Weights of a small transformer language model: LayerNorm before each block, local attention windows.
Each number is 500 + 50 x the weight over its row's rms, rounded and kept within 0 to 999. Layers, rows and columns count from 0. Numbers have three digits each. The size before them is the row's rms in percent of the matrix's.

# down: layer 5 MLP down (transposed), 256x96, rms 0.196, rows 228-255, columns 0-95
# up: layer 5 MLP up, 256x96, rms 0.22, rows 229-255, columns 0-95
down228 100:532578568493544477582529482512445576440490498518493537624556509534505541516402556510584463482536433511464463493426416599410554485526461456439493456465430465489493506543443488480520441490571564467473513523395534422461449554540563520548425507370552528554512472479515471454557432530502530447
up229 105:544487464526439453533432428575482407508528461549515609514495498481475537480578493468465537540494432551466469556472472497522558481536548498465505519561511402451425568466541374537533493464516508422497474441464441446511571533532617581461561576522518426483514517428406543421533509435435488576
down229 095:478514579464471593446508539466488427437478514420503487443501533492541475435512559488526395476520557543542571470495474564436463480391441617493550500567515576527511487451431572460406452490479464544440565574543538505505449512467450406498503413474516589458549546535631524519525531526501473508
up230 099:557577490425406465499478425498514543435537488484573529494517507521533444450566491503472455502459588542537524473564482438564485525486490543551528452598477469451463555496511494499491506647511481586649463449452412543515457434435556462524545461524502404537461446510468538490427441492427586503
down230 102:475377492505457487492503450559487480514428538434501480400486488421505584553556468624532554421574437501487477451526444452411549469536590553546518565567561521536551430514552467526538540546496510487402518557533484449471515529535479496523470472524484473422417494578537596507415568516482431512
up231 088:554452495588436527509525526509520487525430493555495412465501446464546574448534488536505494466586492410461550576482388410482434526476497413487547409585480526421500452569600460526532494500506520386470552476446520478464531468524559428431501547579495489584508527518492526499466504601420432491
down231 089:530445376434513570436573592445524430517556529516484586422385459470399466490519474486452454541525529560517558451542532506496513482386546504488425422547562573568456460507516450462523533540537529513507482547516492508558482494491605515503532623485434510590496548472482486479421474467505544483
up232 088:552560465498545568617432502554657490488514507559556571428542481440518521596377520445425490484531436515470449467514471458479499568501516503469492473583521468566513575486486483556507490495461555430500433493488507503508532443407573478492456527496443509494499489526320502502529562466503470533
down232 091:441482545447562482514527464486535478449475588406479551535489527488603489473468461629464457601482466514433515508524567557468543529530558515401525405419407446489507484535495524490406523506483495512486517529482479583485461511553463576532473508401530554567405474445512572558491440453512614487
up233 091:457491500460406477508491494506499547535527514551488493447466474443438480442566421454476549496493505390528487468570500550465489583457535474408485463475454555481467584504476496534599503553401439495499480411565480422534610553467529566524563509554437554549477450592528477454643509541534425507
down233 095:486536517449431575421476497471573421488547469544491564297576451582502578535491413476494543506508480518466544575513427508527453559534505527529474508501485549475433507436480559473473400495534590488463491461503507451532518519541489468506585476494577549503477588452523514593465458544459455583
up234 109:525540484519456598554452468425487461498518487479558542461442444444521547472499516529513519529506495447528529520482432539357532485498545427569499443524482471559477633555613407421475487593476474476440460535497509562484441518497469501497589499511597437557513543439455550568462479544536550388
down234 102:490533435502487557439574587494349480487591551486497565492434572478548480566447495508483491523480463502546553513450501443536428509453506491569402479438549572498540548430604446600495448518514509533543478522435542519460453633477492491466531529520578480452532451392547477508469534511448465447
up235 092:506455510460587506501489413464477486559448446550540429554437562507538535508457512370416534531529570445557485539623479432509501445536546511506509524457477513509396551507501520538513462566565495595424423467503459532440533441530453411510478467616504530614439458576504477476498498486439522484
down235 095:611447493432461516460490635493557381370528498520521482417492489507507543568439531510431531537469473542495513592545491492581414544428451476537431511527518506453548539473474510478564522487466477524495478537451572493444524486415510526481455545673514516504544417507506494448571510476497450492
up236 098:518523508498529557478510446460468543539406487545473523535509524524458526468513496507384478462573555366596573525525366442407577582530445413536530404585424488546443525473545488481516462497496448495439488464519489498563503454487491446453530492557471544507526522486447528460451572506435471382
down236 096:571438518477463489414493635489568406486522456483498460346513493522477503500484477559487478484532452554462469413480549446507516452443530460517478576572500597501487509488463490546540425528466585543514524575460435497524476530418526534494495601620559535505372565500466516479549518501473445510
up237 092:545486555550619524568578448530530494575514488434574490417495499468581516463450524542553466453517515519450532496543441543428596504424409421483553553558567441463463472559549401498513526482561575521530418536495513524559549493504492506412486474487476546452427576519436527490563565516417450456
down237 091:417526520495467449521452465489522412527565478546420566540487433541648514557417403495489552417447562569476446581537487516555423488506509490496443521570447499460510482489544577456451531565488537573482529484556397549504461431559434558494524448464564447499508512582478501527563415454505491505
up238 089:462457535499486418515516565646602489502562567592477479511477505452505428490497542473492534501467412534461558440434411534466469500483534551497568505525520441511427530489515537515445502540430559404429396439485473551539519454483557502561515463493543544441398626450502530476554495513544493576
down238 091:542564466509490547482423555400451502606509467553489469517524524471501483496555451427469530565463561426629471515538491528482558495577525488472545539553450408478554420389471550513478526430521470493521515540493512489503548515510476563525535451370420503468541530566527419513438581579458402479
up239 100:563480419502492495517537451466545437548460460552487478524555511500482457502441495461554522561444516530442493424485525552475540475552436476404538446564424544418475503541484471526597434457474487473512494543401526461478503493441475560474520482521430501507532487408553672419530503534579560646
down239 101:458418491495542513451585544583541514500456492476491587516448522520516497540445474483418483476445528560453527542516475447524507515552398573541493493567548485538476481561525527537567433453435606514534579515537459486383361551435538461407523426508510579448513499412509602537494451534467496516
up240 085:451513527570486542547459480451474455627476470531499463457550504489534505462587537456487536550503567446573483488524526470418441507483536571490566505540573563577489417403579443504530453522451439538487453448496527551511479435574504487427531469561621493488566534563524444519430480569430526379
down240 088:483495459487533540409459589440464387510589421544565525473435502531486495523429445470551492543419500590518525568518526494510512567484525465452483532517516519506468577441429483561569429473386534468538453491393491484492499553392458506523500429561550556568478563492497511436571583433507513561
up241 088:548564464478653464523615553602565447358455524537460442525469537399517475483497492499513513491443464472410524544578553490550521482509520490389495530458461525440441535561505501549506579534508549531556462457533482513473499516418497518526515529489511491447419516390450492398518518471444503525
down241 090:550574560590531490453493599503387545517418449555476497420519564508461487466572436475543523457536620435479538467485474494561455458447420515433489539471558511391517552508536484513556471480489517475458509496469411480506454497464418543548595428413553555474578456578536532468506505506495567543
up242 088:570528481540533595560640506536500480436481510481519431524463531444589521502491500563425473451429523453508476506492552517525517520511516492378444510447531378485511447530440491598430501492531433385489427608462571535503479552525490432504553508499493512523476519526481515592465456390497556446
down242 092:548427487499423486500440553485450480492397475523553483410458433489553516560550448537542531518370496500517524504467517482477570457529561556582491479560523554474497407555586571494564406469536534544491514507399507504484446531505438595481598578512529417447483484591471502463505489564494419551
up243 096:494553405491450594460480531572541450395466457450615496554471514424566527509490542456569474509486446537495481595532480477424527587482425547513473442499526435548467574592498496464502493473507471463471541516495478455542488478521462411471524483538411595516484498427497564469543504434437582626
down243 099:476463442416563475449543544454478491488541545589434494461519512531559500529431500478458530524481559564460553506539544432521490437535526526439558436499557579545461505508603387555480524500403441470517507502551560460552537590438514454446484474551491452611470518553449506514327489517459467541
up244 094:610594530450429546508512428477487522531494465492434468498534488571487469474462585408501466517474512598546443491470449508542543532509510398397496454527499490542508517495557541475533510461544568508558487572560456463534474391500447487399524505539538442455521566560429451373505489627508492549
down244 098:498568636538469521502526365424501516406460511460497437485464496590494487542475503489516440473554485513431553598538444478479552489459505560586494481439575449518564547527521484545601448449452510491533457404553498448501493473516455562588517538427492564528506511486560459504450496558422529393
up245 108:621577499505459506571461456519447450510487537474518527357462490487482530484555498475511434455515449468511582461585502556533578399478437514431545548555532483368459432570485506548475510515588487526509547507499474395535473486426538485443501530555457524473447452511512575542565504569405454535
down245 108:561634573573424486492515443441451502490512512562435508576537511563462533512440592497475493506597432477447442531510556496483506591566492554506520462489512467490497506557511484428466459528569514417487405468461514497482514420521502494512517429360494523551579452524537473478551575488462516361
up246 086:606491508567566459518542446501587470436497576474526461518447473483545584447446526555494493529488493511490482562483463463423511562528526479531475505447556367557511565563432527579443481485539625435563449507428503543417498581434482400560563495472492484471531487400472531560571472509468486501
down246 089:500454477482405491493464535534442456466437436425547476430501514480532513501577401491467435527398499475533420513507544490524595542436555556512575521534522560451429468484514432438567506592460494588524552541570486556486528569501475494441627582460507474479523550607439464528419499551525504517
up247 078:392461473439615575449480505537637503431573493486471478521485525469498464540560538521560448487487511470430548431478502532456541446487483499481435476425497438475481487433432565539537510546487520417477511581565611486601572574397575484431481549507554457535522510448451479556510524529530467477
down247 083:502514630482483558528497478512568495582505557446490415468579500501511492457495457492460598559548466556473555368451442566534493568558513497474549437547433421515464539500476554445515483454542538520538415474465470542484398586523446533514502480400546428512479486544435385471551508470540521560
up248 103:499512552488485555491581464501509363546518448443522525379539518498437603471538514568507523510433471522551568470424510608544549478472474526444554458474515533493439468555515497564411462525496498556425531592513490418504531486386543410448513463511492449424545620460479461532549531514509484534
down248 098:598535561592435504471454446479459590480557433484532530474490452498499543519467593470467507502508459477477489538512542490546471548579476525423549533473512494506645522482501433457516495507524576533503487518453511523477527427435408513591574436372476538432602442481552532502483526492439531372
up249 088:436492568428519401543545527578653415515514522486463580479568505473582457464444543557547574485529423504469475545492509576472531575451407525518502368490458499499475475446476451472487507565400563486530430444468487491450509526510516476461508449527468547540382495539499516417552531492503460521
down249 089:573510521535465527543584466464484484531546460467386548574575477519518692394464517438500443511536470472506575560571568409548453510529521508533479492475435424532479506421477459483521546461564534510499520412543477603487465542529447453468508459390486454518477521517504504565492491501417505478
up250 117:506496450499516443543524517436508448447382456539556576592504481486473490448575568527524491478515536467569490444490390471543554500537547536428566495497522495503542435628506479409404569612437518425541506540486438467487489520450502490492509472549616501545525501489438502485498422496562444605
down250 112:529417370511445566533516509474414485522542499507522582584512522487501440411509612484458513449498497481557568517457534474574530491428459527515476501580524548546587453471537477548619431460451496542547503488548494434479480553503419422507486480497519453366485511517471511538416469613505482442
up251 109:440553463530466568456425512433485424463486419519526527502430560494540469442510481466441634503446473478557565504587399645493457504477493555434555475475462487547507494584584477506447497508522449448501528635501541482523506469478487545423613510536525494557437526559449477487492452502475518434
down251 104:467533413527582527569465566476462570417550439500569445541397428522510432481566405485507572503516477483487554509438480532587505456425525478508462551495530609476479493492524543553526498462516488428475398456480514387491391601494467423504522474461579492535502543482522524590550507548441510497
up252 073:531510376392540493490614449509426503450439458537523531524504584526576443513551502421485460553523531480506575421451584547527471433488470588488415472455534622508571469477478504520488544507460479504539493429495559481602548489478446458542466539465484548574512498523393468525540547547541560549
down252 081:424400516508503411505441595616598486561519438508543454450534570489522424465521483540492583491453486511501523501491480436504524532465503513502495543515531596477549532506512565531582454519350575563486457431458528466442459473427500524452563485483562431475439497456536456487617513449495425507
up253 106:520490466406433547460533472579486357427457472472481506490516524549526542503509591413462430531472428462591560523527487505537455430529481502470533457448471501560503505508604442497482470494515523539598492493524481476545565528620460429473455508563556464585358418452488491507549488509544551468
down253 111:528493583537574528482519465536517484518508449548547496512559472526544498494524571488452555437483539542474419475430490502607543521451543450537378451531604434438507473545530579489516485395474461532484523616462435451535430523491536567557512396485432405446546384450479474531541534522477466484
up254 094:530566463512405455550443477541517396430489486478486464534588481508483504451433463466406578562471518508501471525519524418485449481548573460443545383551441455553452519469480501526545463511519535573550498409516474494550484532446596460459489584538538418480472594621463437517539493511554480415
down254 098:478555524507473592563409502554517534488512493510495529512397512494560493584478471456534480397473467421456512477495396505485574450506529465493550568498511433445558541462343554400520467512486511591544531563356513543455511547495443523506481497551571511519555490497532401431539466505544468517
up255 085:599442542505483502431515484472480490640520509525520472507521510480469550454502502569484533505551428402440437517489500539492490488509445467415517454445533558464535457518544413660466524504530541565536475537462513587348537399519597520524499581487469480520459460535412463500520479454542466473
down255 087:499376438540465530475521526596419474546502452549577487487458492462500490427479499549534461494512512478531418468557489486519559467475492549519414528512526591444615450541509406573531539454483497399526574636536492466521445408513459481457528493346456539455539486524489444526503496537491528472